Weights of a small GPT-style language model, trained from scratch on English Wikipedia: biases, tied embeddings.
Each number is 128 + 32 x the weight over its row's rms, rounded and kept within 0 to 255. Layers, rows and columns count from 0. The size above them is the row's rms in percent of the matrix's.

# layer 14 MLP down (transposed), 2304x576, rms 0.0658, rows 2055-2078, columns 0-143
size [103  91 104  74 111 101 116 104  77  96 102 136  94  94  96 116 108 129 101 102 161  98 117 114]
[[146 155 180 197 155 156 133 110 141 181  88 138 104 128 107  80 103 137 185 112 149  90 133 118 125 125 132 123 180 169 143  68 150  94 134 176 164  99  84  52 114 132 129  80 171 104 148 114 164 128 136 193 121 111 113  66  98  81 134 149 117 103 174  99 112 103 131 116  87 129 137 149 120 129 108  86 125 127 185 184  98 117 104  86 135 125 150 136 168 184 121  94 107 191 128 121 112 105 140 190 115 172 167 137 151 131 111  83 200 148 108 129 105 161 112 152 130 127 183 128 181 123 134 126 181  66 137 153 126 108  89 123 135 104 111 150 126 131 154 197 115  88 154 132]
 [140  88 149  75  92 203 156  76 124  77 135 183  94 124 133 166 177 123  96 186 114 161 197 170 100 115 127 101 121 160 155 116 107 118 166  49 199 163 152 105 126 133  83 139  97  99 114 115 124  76 100 108  94 146 139 111 189  90  76 128 125  65 144  71 187  62  95 175 166  63 194  79 148 164 147 153 165 160  96 116 142  69 105 121 141 104  85 154 192 124 106 152 189 131 109 136 139  73 153 111 136 132 110 144 103 130  72 151 164 103 125 143 106  78 136 132 140 116 108 148 142 109 109  93 134 107 168  43 122 127 133 181 147 112 138 156 176  55 125 123  85 139 110  80]
 [103 145 149 120 102  59 121 144 184 103 126 151  96 117 177  98 143  88 125 174  92 153  80 157 116 146 157 115 104 142 162 100 122 126 116  74 123 169 107 161 140 164 114 138 128  72 129 158 181 181 115 148 208 110 155  89 157 144 131 125 117 183 144 137 200 150  76  99 102 121 148  71 148 101 171 131 148 138 121  75 136  98 132 149 193 119 163 190 132 122 105 109 169 149 154 194 158  99 158 140 105 150 112 132 137 147 136 134 123 109 147 145 105 162 162 182 114 111 184  91 124 148 163 109  64 111 158 174 109 124 164 146  82 113 108  97 168  94 132 159 170  87 209 101]
 [187 135 160  77 135  90  65 111 157 116  66 138 119 137 112 129 152 138 124  51  85 173 157  82 141 126 164 128 132 145 114  64 190 102  91 166  88  87  99 137 151 157 116 132 128 141 107 158 126 125 106  94 126 143  61 142 102 142 100 127 159 116  99 115 130 102  81 124 130 162 168 161 139 167 125 195 184  72 141 133 169 103  72 142 108  55 144 157 119 168  73  74 120 124  78 118 134 129  77 121  72  99 183 135 107 155 160 143 148 159 135 117 120 107 160 150 175 142 166 130 128 109 128 138 135 103 169 108 118 201 167 123 114 122 114 135 151 179 110 189 100  84 140 158]
 [136 157 136 101 170 102 160 124 133 155 100 100 156 104 146  97  88 118 126 137 157 122  78  92 116 117 132 191 212 123 105 146 135 142  95 124 132 155 148 191 172  90 177 133 131 103 146 131 116 155 133  90  84 158 158  99 159  56 128 154 112  99 171 138  88 180 115 171 131 188 165 155 166 160 178 126  81 141 116 105  90 117 142 128 129  80  83 133 150 165  68 201 126 111 128 159  86 182 152 148 117 116 164 132  63 121 153 162 126  89  57 103 150 160  97  93  74 133  99 157 166  91 149  40 165  79 145 146  96 229 109 167 126 157 166 123 152 141 105 123  88 170 156 100]
 [140 167 161 106 124 134 127 136 127 134 123 145 116 112 110 124  98 103 140 159  80 144  71 189 152 105 129 143  79 172 103  98 173 163 185 164 163 143 141 133  62 113 116 139 170 138  59 143 164  52 182 117 177 109 168 135 100 124 160  24 129 101 163 160 121  91 101 203 157 150 158 137 143 104 147 138 126  87  72  96 102 152 149  99 143 217  86 150 162 131 126 158 126 128  86 166 146  96 128 142 136 164 152 169 108 143 148 146 135 129 100 149 105  81 197 144 139  94 129  79 123  93  90 156 118 142 154  48 110 112  83 140 138  98 207 137 140 171  75 101 135  90  99 118]
 [ 86 129 127 104 105 140  91  98  96 151 132 127 121 147 130 129 192 132 162 183 111 107 129 161 101 122 147 155 158 130 156 148 102 139 127 104 120 130 121 150 129 145 118  85 158 153  98 112 172 147 141 114 108 132 169 121 157 142  85 154 101 111 112 137  99  94 154  57 143  56  70 142 104 120 153 169 136  95 127 101 151 160 152 170  94 139 114 141 130 187 146 166 135 128 175 117 156 152 105 148  93 109  86  88  91 132  79  73 148 160 168 173 147 144 101 145 146 142 116  95 160 134 116 111  86 146 137 119 102 128 121 117 202 138 160  84 109 186 123 135 172  95 165 167]
 [122  48 127 105 198 142 136 103 155 123 117 118 129 121 138  98 100 165 190  71 146 185 103 176 143 100 129 121 132 170 135 109 100 204 118 152 124   0 155 121 139 138  74 114 156 154  96 128 119  39 169 126  99 105  97 141  97 155 110 193 123 116 153 119 173  93 114 127 133 106 174 181 119 151 166 114 108  88 147 104 190 126 100 146 145 126 168  80 142 124 136 158 158 105 120 160 130  78 134  81  69  99 112 108 114 108 129  90 168 143  96 147 122 150 127 155  74 142 151 152 125 139 136  95 148  72  91 130 132 113 126 137 132 123 146  81 133 106 190 146 120  86  80 112]
 [155  65 152 133 110 176 159  85  85 127 106 104 139 160 133 168 136  36 128 115  92 158 144 150 129 160 143 153 124 105 146 163 137  94 104  93 172 170 116 125 116  60 156 105 133 107 128 110 160  93 131 137 196 127 135 105 150 108 114 166 121 168 111 135 133 119 196 167  89 139 160 103 149  54 172 110 155  98  80 104 119 176 111 119 196 126  81 102  95 148 170 120 142  87 105 151 107 180 130 118 120 116  82 191 107 168  82 119 118 110  69 162 105 133  82  72 167 106 107 140 122 102 129 148 136 175 151 136 171 137 136 108 100  87 121 149 185 125  97 137 138 153 144 154]
 [152 130 120 115  89 115 121 141 166 157  97 152 166 160 115  99 161 139  81 117 147 122 129 137 115 120 137 121 133 141 163 102 159 152  93  87 127 117 142  91  98 115 169 139 120 115 135 129  74 123  86 140  79 107  73  66 194  64 134 157 132 167 159 136 120 117 111 104 127 153 109 151 144 130 139  92 131 161 135 109 132  78 151 166 171 196 140 154 147 110 152 141  88 107 158 105 153 142 118 129 115 144 192 107 148 156 101 122 106 157  88 143 123  39 127 184 132  76 107 136 105 103 150 163  91 180 136 133 122 128 132  78 123 132  93  97 136 123 110 148  97 150  95 168]
 [115  79 157 106  81 126 115 145 170 138 145  68 151 124 113 224 150 107 104 134  94 135 168 138 126 105  96  94 165 140 153 170 164 110 139 103 148 183  39 108 146 202 144 166 164 122 180  76 100 125 138  99 167  88 176 124 139 115  90  87  88 129 170 161  61 165  72 176  98 175 144 129 137  93 125  60 146 189 140 160 116 104 146 166 157 107 140 121 150  94 120 102 151 114 134 116 130 134 164  73 119 119 119  58 177  76 135 103 163 136 119  68 102 141 145 114 116 156 141 135 178 118 128 146 103 108  94 133 128  63 161 140 162 142 175 204  96 153 148  88  89 157 144 128]
 [ 68 171 183 123 124 134 135 130 204  43 166 112 134 156 171 151 140 106 171 176 138 126 114 104 157 161 128 166 106 136  96 128  66 111 128 133 141 108 121  77 183  90  95 146 153 123  98  81 180 144 166 125 123 159 150 162  78 146  98 172 124 100 163  70  67 125 147 103 164  63  75 159 190 164 103 176  87  90 100  74 159  88 135 150 182  89 138 118 106  98 150 147 150 143 180 184 142  96 167 154 123 169 153 142 132 115  85 123 147 166 124 135 139 134 153 157  79 125 149 173 119 130 150 134 143 132 122 160 129  92  97 151 146 106 122 156 126 158 115 107 153 118  79 141]
 [130 120 120  96 126 145  70 149 114 107 171 109 115 125 100 141 125 170 126 180  99 138 131 177 135  79 113 182 166 142 147 129  78 105 120  96  98 110 107 131 131 141 140 143 123 174  91  87 101  77 145 124  76 104 131  77 128 182 104  94 146 160 161 140 170 102  60 164  81 142 136 131  69  95 110 173 177 151  99 115 112 104 171 106  64  77 142 191 163  96  91 166 100 169 137  88 148 173 161 126 134  99 150  89 111 138 111  59 176 102 109 150 181 131 121 132 158 115 148  78 137 145 154 123 101 119 125 190 129 183 100 143  56 164  43 165  77  70 176 138 137 121 108 153]
 [ 92  82 146 154 157  94 120  63 103  86 145 103 135 164 190 110 172 148 149 127 119  92 162 183 157 117 189  89  77 132 150  87 116  79  80  97 146 159  62 143 115 187  45 154 119 163  83 102 158 134 122  63 167 115 143 144 119 136 119 174  98 105  97 135 134 182 103 193 144 135 143 145 111 126  70 147 159 188 106 136  93 140 132  64 109 130 154  90 124 132 142  76 141 137  46  92 171  89 107 128 141 128 181 111  83 143  78 138 122 101  95 137 106 133 159  47 150 132 123 135 117 157 163 138 150 126 143 148 155 121 160 141 126  20  97 133 161 152 150 138 107 173 149 144]
 [140 117  88  99 102 183 205  85 171  91  95 186 121 132 151  62 129 156  94 202  86 148 131  88 107 101 140 188 158 141 118  92 153 149 130 130 138  60 104 103 123  81 114 114 191 105  53 140 117 160 105 128 134  88 122 108 185 113 168 110 109 125 183  57 131 145 154 129 149 192 165  93 117 141 135 119 191 119 142 157 129 125 146 130 110 157  64 106 145 136 121  56  93 133 143 193 118 148 133 142  84 140 135 130 151 105  91 114 159 102 108 209  89 166  96 126 112  98  97 110 138 144 101  92 133 110  80 123 149  96  79 114 131 125  92 151 144 122 165 102 149 164  95 141]
 [160 120 138 112  87 177 173  93 175  92 144 116 176 121 105 167 137 125 167 127 169 163 101 131 135 116  65  80  82 151 151 157 131 163 123 161 118  94  67 136  62 107 193 136 113 146 106 125 169 124 128 105 161 147  58  99 131 122 133 137 129 129 149 139  85  77 115 181 106 104 133  93 113 156 161 146 118  90 159 144 150  80 122 132 127  99  82 131 139 115 133 171 156 159 225  75 101 117 101 162 104 120 108 171 103  71 181 168 116 106 123 103 161 106 134  85  96 147 146 223 141 155 197 118  75 112 149 108 123 147 146 140 189 170 168 185  95 147 146 124 163  95 173 105]
 [179 105 175 129 129 139 155 112 134 124  72 144  94 107 138 117 103 119 144 125  81 129 142 149 137 115 147 133 144  76 163 139 130 115 163 146 104 139 103  90 162 104 114 173 170 138 133 115 106 199 143 148 142 196  74 143 140 124 125  97 138 120 101 108 170 117 124 167 144 187 137  81 174 108  70  91 105 174 116 153 158 171 127 141  93 113 160 120  94 148 130 152 171 122 122 169 121  93 157 124 113 113 126 143 146 186 110 120 156 158  89 126 115 124 140 131 110 102 150 159 121 174 186  95 156 196 121 147  88 145 134  67  71  74 144 139 132 161 142 104 158 157 147 122]
 [175  80 100 183 124 132 119 115  97 157 135  72 135 175 171 130 129 132  91 109 132 142 118 144 127 123 160 131 164 150  88 139 148 118 163 124 101 145  95  98  92  85  84 134  78 145 142 176 176  80 172 140 128  55 171 121 138 102 105 107 101 146 210 157 126 118  97  99 121 104 123 166 173 162 115  37 156 132 162  85 122 189 181 122 145 152 135 156 139  54 129 125 167 188 175 175 114 109 149 115 132 136 166 127  99 124 178 101 103 132 156 113 207 161  90 192 120 104  90 191 155  92 141 189 108 172  96 181 166 141 150  75 109 121 167  90 152 125 156 147 114  94 146  78]
 [143  72 105 110  98 152 142  88  95 160 148 146  86 119 121 148 119 131 183  69 123 148 172  90 107 127 123 124 156 105 172 168 151 146 151  84 118 115  65 140 136 161 159  72 116 164 142  56 122  84 117 156 127  94 130 182 114 166  93  98 127 138  71 183 140 168 130 139 103 160  95 110  91  76 167 122 124 124  80 172  94 145 151 149 153  78 111 163 112 130 120 137 151 108 120 120  99 113  84  90  90  36  93  92  52 155  82 180 107 150 156 100 142 123 120 147 149 156 174 125 139  93 169 138 165 127 133 160 135 100 128 114 172 133 116 151 111 192  93 145 133  91 179  38]
 [107 130 122  80 146 151  68  96 104  98 232 124 180 152 113  90 133 130 182 163 135 139  74 199 146 121  97  98 157  96  95 106  69 180 133  64 125 155 110 119 148  62 152 153  71 134 105 162 118  74 146 117 157 122 132 151 133  34 118 112 112 104  90  76  86 103  78  95 130  82 153 153  91 132 140 160 184 122 135 128 144 175 117 129 201 185 111 117 127 110  86 141 166  91 100  99 168 133 147 187 113 100 111 189  87 107 121  70 109 149 192 154 102 138 110  87 142 149  92 127 160 126 168 105 144 101 157  96  85  94 174  66 165  87 170  82 141  94 148 160 163 132 139 130]
 [140  80 109 168 109 116 121 150 118 125  83 164 129 131 174  71 108 115 138 110 139 156 158 166  98 184 126 132 111 136 167 115 114 132 126 117 180  83 129 106  66 159 131 159 109 131  92  85 105 131  86  97 138 117 110 123 140 125 135 155 161 132  97 149 107 204 100 148 144  27 139 140 149 143 123 129  96 176  81  60 132 105 162 130 150 147 107 140 184 110 157 125 136 114 150  69 109 133 160 109 113 133  38 140  99 114 113 103 129 126  78 109 141  90  76   9 143 141 167 157  74 137 136  91 148 174 127  92 159 101 154 100 126 167  99 141  78 114 142 128 143 131 137 153]
 [148  65 175 115  59 111 157 135  69  75 118  87 113 188 154 140 104 140 125 120  75 134 187 154 103 134 166 162 119  71 101 160 122 133 103  93 113 116 152 156 110 112 122 107 209 133 103 108 109 160 107 120  88 172 111 153 114 126 122 125 125  85 103 154  81  99 110 153 134 158 167 111 163 129  90 170 150 121 119  89 120 170 165 153  81 159 196 152  65 147 143 182  95 195  70 112 187 184 135 122  76 105 118  77 165  99 118 109 137 109  97  99 126 101 104 151  95 104 125 138 186 130 122 120  51 200  98 144 138  88 114 160 180  93 147 173 123  68 136 133 163  90 133 107]
 [162  91 112 129 152 181  83 140  96  94 125 114 111  97 116 124 155 120 126 133 105 136 131 125  77 160 137 151  74  93 127  98 104 144 126 126 179 133 127 110 173 115 147 124 160 155 135  92 128 116 137 120 137 162 148 115 134 130 130 127 137 132 135  78 218 152 179 152 114 161 163  39 150  59  94 141 154 156 163  65 140 187 126 151 149  77 193 118  74 120 100 142 138  66  96 115  80  84 118  60 151 162  69 129  94 101 135 110 151 168 135 128 146 121 132  82 150  82 133 150 102  94 125 158  59 140 126 149  78 195 184  87 120 138 133 118 165 136 146  90 161 152 139  86]
 [161 179 160 138 111 145 129 133 135 171  86 157 162 121 150  74 118 121 102 119 110 153  39 174 149 163  87 110 112 105 148  80 135  47 128  53 142  89 129 143 100 143 111  91 126 147 124 125 104 184 181 178 159 123  48 119 114 144 128  87 107 111 135 136 157 162 182 109 110  87 119 100 125 108 126 122 169 153 116 114 171 160 124 129 129 144 166 173 118 123 159  86 105 147 106 152 100 144 152 239 152  97 130 122  76 210 110 133 159  80  75 137  61 102  66 112 142 108  92 131 115 127 142  47 126  79 172  92  90 156 158 142 129 199  95 129 150 141 176 151 101 159 132 122]]
# layer 14 MLP up, 2304x576, rms 0.0624, rows 2056-2079, columns 0-143
size [ 93  96  90 112  97 129  97  81 103 106 112  94 101  93 110 114 106 111  96 134 109 129 110 107]
[[172 165  88 164 178 153 172  84 113 136 162 196 124 112 153 112 121  70 110 142 137 108 113 151 109 126 128 162 108 141 126 178 159  83 166 103 146 144 130 117 174 166 129 123  90 163 164  92 162 127 178 157 168 139 100  95 141 147 101 115 106  96  87 182 156 110 146 128 129 141  94 151 101 141 128 144 143  94 154 108  82 131 107 151 129  98 127 129 143 144 135 123 129  70 117 109 120 140  76 163 185  54 130  83  84 169 134  94 139 110 142 132 189 110 143 160  86 138 128  75 135 158  96 119  98 120 107 127 163 121 109 121 173 119 134  99 116  93  94 144  89 133 113 173]
 [154 124 173 149 131 122 118  92 105 129 208 123 116  95 146 133 136 100 118 124 143 173 175 114 112 147  65 122  66 103 127 135 144 139  99 148 104 123 160 140 122 127  90 155 105 162 134 142 135 128  94 108 167  84 119 113 106 119 155 112 126 165 116  86 117 184 145 139 140  89 195 185 155 151 104 123 131 147 143 152 205 119 150 136 136 103 106 145  94 140 129 125 105 109 169 120 109 139 122  99 139 114  97 125 119 153 153 171 160  92 146 135 152 133 149 134 158 174 110 137 157 117 177 168 140 163 152 118 106 154 143 111  95 101  79 163 102 140 107 133 147 111  88 177]
 [129 116 165  94 118 116 138 170 139 180 103  79  63 112 102  82 154 130 130 145  78 169 146  92 162  84  71 117 152 140 123 127 143 121  89 117 153 122 110  99 115 125  81  63 129 100 185 139  59 142  96 139 133 143 117 118 108 179  77 134 154  79 185 136 124  91 156 150  74 154 115 114 164 105 155 160 109 157 170 125 121 136 100 141 101  79 120 146 117 114 165 163 148 104 123 106 147 140 106 134 112 100  97 140 127 207 112 176 104 202 130 146  97 123 216 144 104 113 107 118 133 129 110 104 116 107 107 181 182 168  87 133  73 147 128 126 107 161 215 178 171 110 170 138]
 [123  88 137 149  66 184 105 133 198 106 115 166 111 112 108 143 145  70  79 101 132  82 137 114 134 139 196  94  45 123 146 130 132 201 175 156  97 151 125 144 138  65 129  75 126 103 117 112 206 151 140 174  97 184 140 149 106 148 149 161 140  93 110  90 113 134 111 103 136 121 168 114 149  69  90 107 132 115 136 135 147 140 147 201 123 162  77 151 157 179 173 129  71 134 142 113 121  52 110 124  55 123 125 103 143 126 141 130 145 112 131 143 114 135 116 244 119 152 119 116  79 128 132 160 120 111 116 124 103 131 117  93 191 136 189  84 203 169 129 186 177 142  92  81]
 [122 130 125 125 174  85  97 138 120  81  68 108  99 147 141 105 172 152 108 122 126 186 143 128 161 131 177 105 154 130 174 162 168 144  90  95 123 169 122  77  93 156  90 128 130 119 139 125 178 148 141 111 164 141 140 148  29  98  74 184 154 123 130 129 156 160 129 138 107 139 102 163 140 161  97  61 105 109 106  56 149 195  99 132 173  85 117 167 167  76 143 105 170 163 105 113  56 138 138 132 119 123 154  95 145 111 126  83 136 155 128 137 189  94 152 103 132  88 211  71 143 127 115 162 109 120 135 102 126  96  69  64 117 190 131  97 150  85 133 138 112 141 162 140]
 [175 174 145 176 123 155 114 245 176 112 158 100 110 128 117 148 145  99  79 154 126 181 108 142 135 167  73 122 112 138 206 108 153 151 102 135 165  90 145  95 112 100 105  62 133 164  97  97 143 144 132 145  80  97 207 144 128 113 159 135  75 126 120 116 129 128 118 161  97 179 135 136 103 138 130 138 131  83  83  91 129 105 186  84 166  70  88 130 175 163 148 130 130 113 126 155 170 156 111 113 149  84 165 174 140 147 164 126  54 150 122  86  98  94 130 116 145 133  85 129 113  88 146 110 170 105  92 132 101 107 144  73 125 106 126 106  44 101 144 147  93 141 136 163]
 [113 110 114 155 131 149 141 146 166 127  82  85 149 125 138  98 162  46 116 155 137 108  94 129  92 109 109 133 116 135  98  61  95 137 142  44 133 112 112 130 121 176 137 201 125 149 132 128 129 101 114 119 149 136 120  76  60 106 145  47 151 108 112 148 140 149 133 114 102 139 158 133 123 163 130 136 143 197 132 126  64 146 132 137 131 107 109 115 137 103 120 107 119 125 122  78  92 115 156  44 162 101 119 109 128 112  72 147 111 138 139 174  42  70 129 104 153 139 127 170 127 109 101 136 121 152 131 108 129 117 104  93  67 137 131 151  61 120 146 130  85 169 149 123]
 [130 140 102 109 151 141 124 129 122 176 136 130 148 153 101 136 120 154 157 135 171 115  78 106 153 121 126 152 169 166  78 178 134 142 115 146  58 179 128 125 152 127 115 148 168 143 163 125 182 118 160 125  79 156 135 111 106 169 167  97 135 130  96 140 112 126 110 139 129 102 133 172  68 100 104 143 137 142  56 104 116 156 109  55  49 106 179 167 151 116 129 174 141 136 126 128 145  87  88  99 112 129  90 126 160  86 147 133 108 178  97 145 131  62 100  72  98 109 147 146 149 147 138 125 132  69  78 139 174 125  98 178  78 151 144  82 124  97 208 138 162   0  61 184]
 [105 188  56 118 142 120 154 130 127 123 124  94 143 124 146 109  98 114 121 149 128 157 151 124 152 111  98  94 155 132 123  98 193 113 170 113 109 173 159 200 121 128 162  83  97 151 102 132 120 106 187  63 160  52 197 130 130 142 134 140 124 139  51 136 130 141 114 140 114  96 209  86 127 179 174 159 105 174  88 151 164  43 111 108 143  94 145 167 147 121 186 154 133 121 108 136 156 181 127 166 155  67  97 138 159 130 153  95  85 172 167 161  79 135 130 105 116 145 142 141 106 111 141 168 171 105 104  95 120 165  97 186 141 132 138  82 167 150 183  71 107 170 123 113]
 [130 152  65 151 110 143 160 126 143 127 135 135  47  81 153 120 179 142 141  96 114 183 109 157 139 208 155 107 120  72 160  72 166 218 125 141 165 187 137 109 129  96  88 169 118 109  48 175 119 128 117 143 105 122 155 167 195 135 154  84 231  97 127 116 122 106 129  42 148 144 138 112 127 110  82 168 165  87 143  43 135  98  94 144  76 109 132 112 103 114  88 119 110 166 120  94 131 156 114 137 135  86  97 145 154 108 177  87 100 114  93 149  89 108  93 142  85 162  85 142 116 191 186 100 141 111 152 141 116 166 117 177  66 158  83 132 164 123 171 110 109 167 126 101]
 [156 156 141 115 132 137 200 168 141  98 152 168 148  85 120 111 159 185  69 187 107 132 121 158 104 120 114 111 126 123  96 234  98  86 158 155 153  83 160 141  47 130 132 149 184 116 151 125  93 144  88  97 162 142 165 142 125 118 171 154  51 120  99 110 129 104 115 136 117 117 120 199 114  95 126 123 177 177 153 136 170 110 111  43 129  76 140 110 123 173 144 136 126  81 121 101 125 150 142 135 111 154  86 141  98 119 131 160 157  78 137 165 119  91 113 123 112 152 151 111 120 160 180 179 134 121 118 172 153 136 139  97 142 128 106 132 125 159 113 110 108  87 149 124]
 [145 132  64 129 118  55 122 147 105 119 149 154 148 135 119  99 116 128 164 110 152 158 155 118 123 170 125 179  83 155 171 113 147 118  87 143 109 137  99 127 144 159  80 109  59 143 134  94 141 119 202 166 130 128  78  59 116 146 111 143 121 167 139  83 178 115  73 111  82 118 108  60 163 137 151  93 188 108 174 107 181 148 105 121  85 143  89 129 150 103 154 183 115 108 139 151 163 134 106 144 154  73 164  78 146 114 114 101 116 149  90 140 109 128 106 143 114  89  68 146 124 115 119 108  97  95  70 153 171 182  99  99 153 102  86 127 114 145 111 160 119 136 110 150]
 [160 143  91 196 139 131 132 156  72 158 101 113 121 143 125 113 158  90  46 169 160 111 135 168 144  90 131 101  57 139 108 170 173 111  88  73 179  90 159 107 143 112 136 164 125  92 115 128 110 134 102 168 115 130  60 129 114 145 128 131  78  46 146 139 124 140 142 119 106 178 110 124 124 120 157 131 164  78 171 206 101 122 134 102 126  88  83 160 155 129 159 118 128 127 190  75  83 123 172 148 112  94 121  93 135 192  54 156 106 136  99 135  87  95  98  84  48 128  62 114 148 129 128 143 103 102 114 113 112  89 124 168 176 205  98 103  92 151 131  80 152  89 137  77]
 [128 170 198 122  93 151 169 128 147 146 134 141 151 138 122 157 159  87 169  57 168 157 116 133 193 155 120 150  99 100 129 133 118 202 118 155 147 181 173 130 102 157 144 148 133 172 157 135  76 151  88 104 101  90 112 145 123 177 110 158 119 175 165 187 129 152 101 114 107 104 127 125 175 113 127 103  85  70  96 112 141 141 141 136 111 132 142 128 138  99 122 201 132  86  66 120 141 132 154 102 140 131 149 107 127 154 122 166 133 134  76 114 189 117 114 154 189 142 140  84  71 142 138 196  55 114 140  74  64 170 170  78 100 137 123 106 109 129  92 139 158 144 189 126]
 [ 71 187  96 121 146 119 102 103 169  82 121 137 116 119 116 139 100 103 111 156 162 100 194  38 183 146 143  70 138 174 131 172 147 191 114 156 112 111 122 118 154 105 135 184  96 118 146  75 102 138 138 121 102 135  95  78 134 131 120 134 114 225 164 103 127 147 139 118  91  35 129 161  74 140 129 177 119 106  91  89 162 109  62  91 159  98 103 171 151 134 145 174 179 104 161  82  62 136 155 139  93 115 149 190 122  94 122 109 145 135  90 149 133 112 153 177 137 169 101 124 118 148 186  95  84 118 112 140 131 137 126  86  74  93 137 151 150  72 134 125 140 185 115  89]
 [ 85 191 134 156 152 149 155 146 183 118 179 144  45  85 121 110 167 151 141 167 192 156 116  97 125 118 166 129 133 112  82  82 131 112 122 142 133 123 164 134 134 126  64 147 156 176 130 136 105 109 137 155 125  80 145 178 102 177 160 120 100 137 146 110  49 158 123 150 147 124 107 213 144 143 161 133 130 145  94 131 167 159 133 149 153 150 155 129 167 168 162 147 131  99 167 146 156 129 121 188 141  85 175 134 101 132 121 132 125 109  82 143 188 139 142  93 185 131  95  86 117 103 131 112 114 115 106 125 123 152 140 114  94 172 104 131 102 173  88 141 126 142 140 171]
 [110 131 131 105 112 108 134 144 146 103  96 148 132 144 105  98  96 185 106 138 111 131 156  97  94 132 139 104 114 123 149 160  95 131 122 112 182 171 118 129 112 140 174 117 123 183 113  75 118 131 116 163 170 146  56 172  98 158  77 108 150 121  99 105 129 110 215  93  99 173 146 107  49 114 123 210 101  51  74 147  63 132 141 181 145 101 101 170 141 178 119 159  67 135  98 167 127 165 148 147  71 161 123 155  74 182 141 101 186 160  95  58 119  97 119  78 168  89 159  77  72 156  97 145 158 105 145  96 126  77 102 123 122 158 122 124 164 158  98  83 120 111 101 157]
 [127 130 122 180  95 123 144 186 112 130 119 142  60 146 147 157 122 115  91 139  71  76 165 174 172 106 162 134 124 149  93  64 206 141 149 146 119 141  89  84 130 128 118 120 150 121  73 114 121 147  86 137 159 142  97 174 173  89 107 161  81 122 162  62  93 178 124 145 161 179 146 198  97 148 139 144 108 137  55 167  48  94 131  99 123 137  99 109 115 133 154 132  64 108 137 120 179 120 114 112 103  96 147 100 123  96 116 161  87 183 116 139 101 164 128 124 184 113 138  80 125 113  88  84 122 135 134 134  94 101 149  86 203 149 143  63 147 112  98  85 105 141 131 159]
 [132 106  97 171 171 151 163 144  83  33 133 125 170 136 134 135 138  62 110 114 175 115 105  92 105 152 104 159 123  83 177 122 178  85 155 101  91 169  90 166 186  91  98 101  91 128  93 163 126 172  97 123 128 123 133  94 199 137 139 155  79  76  93 125 105 139  99 109 122 132 123  79  93  81  59 164 182 169 164 115  91 186 123 160 152 141 146 138  80 164 120 151 126 152 133 159 120 108 139 148 190 132 101  92 126 105 173 119 141 126 156 117 135 122 158  96  86 113  47 161 161 147 108 201 124 161 146 198 162 193 131 121 152 141  76 124 104  80 173 101 127 147 139  67]
 [143 156  83  82 154 103 159 187 108 144 105 187 164 122 226  93 131 132 141 137 149 128 147 124 143 193 161 108  99 129 133  90 114 158 155 181 173 112 114  84 158 171 147 101 130 157 120 131  94 148  69  98 140 154 128 140 156 135 117 123  97 135  81 134  91 207 137 150 230  50 144 131 105 149  90 135 105 124  99  64 135 101 170 118 158 148 125 118 198  94 110 130  99 133 110  88  99 157 174 101 119 111  82 117 136 132 196 132 155 215  76  97 224 117  85  58 149 138 170  89  55 108 147  72  66 167 136 151 153 129 131 136  81 198  89 152 116  74 137 166 124 198 115 160]
 [113 166 142  74 168 101 139  93  99 141 121 159 202 191 126 190 174  71 105 126 165 111 170  81 107 128 175 142 136 104 113 112 137 142  97 139 109 159 105 152 140 158 125 189  51 129 138 164 156 142  69 109 108 125 132 135  89 126 118 131 126  95 125 140 127  62 103 189 162 156 170 110 185 103 124 138 162  73 130 154 116 115  74 139 135  91 159 169 141 209 156 165 103 136 143 102 188  59 152  84 113 121 132  93 115  88 143 161 129  96 141 122 169 103  45 176 165 162 132 121  54 186  60 131 134 163 118 109 136  78  49  96 172 114 180 178 109 126  81  86 137 161 154 162]
 [113 141 100 131 113 103 168 150 142  83 108 123 137  89  91 103 189  89 173 132 109 124 103 123 110 174  88 107 101  68 135 131 136 125 128 133 127 100 175  91 106 119 149 129 179 171 197 216 152 127 103 113  98 139 157  85 118 138 162 143  79  96 166  65 211  67 183 183 113 161 178  60 152 100 117 127 162 145 166 132 125  75 120 137  96 103 148  92 153 163  94 165 122 148  98  82 122  99  89 179 158 128 102 148 131  73 138 127  87 106 131 195 100 130 124  84 113 147 140 129 117 160 160 177 202 162 107 128 164 166 139 110 169 147 136 157 103 142 141 101 147 172 130 136]
 [112 120 102 108 141 103 121 169  74 129 165 194 109 185 207 142 150 126 115 159 108 120 150 105 190 141 149  85 140 132 116 144  97  99 115 143  68 177 109 122 105 169 144 141 143 154 171 103 123 144 147 164  84 116 169 209 128  61 116  62 140 139 189 148 144 100  57 142 123 104 137 115  68 127 127  98 139 191 132 122 114 162 173 164 141 140 133 103  85  84 112 151 129 150 151 101 132 108 143 101 183 115 139 106  92 187 129 137 134  78 125 138 153 170 182 124 159 176 119 106 119  79  90 172 147  43 144 108 156 147 132  92 120 146 132 129 124  87  92 123 149 112 169  64]
 [128 136 158  88 172 107 118 136 123 131 107 172  54  68 153 142 131  95 152 145 106 135 132 146 137  92 182 113 114 145 156  82 160 176 144 104 142 140  78 155 100  82 140 131 154  90  75 193 149 102 131 136 110 147 128 127 124 165 121  87 124 166 140 127 139  93  71 154 104 154 104  85 173 117 177  68 184 167 105 147 142 126  43 116  84 177 116 150 122 145 125 170 109 150  85 153 123  84  69 135  57 174 153 112 149 101 170 159 111 189  81 145 166  88 147 154 155 107 175  86 141 130 164 101 111 133 119 125 137  87 131 121  97 104 148 108 143 131  79  98 167 156  65  91]]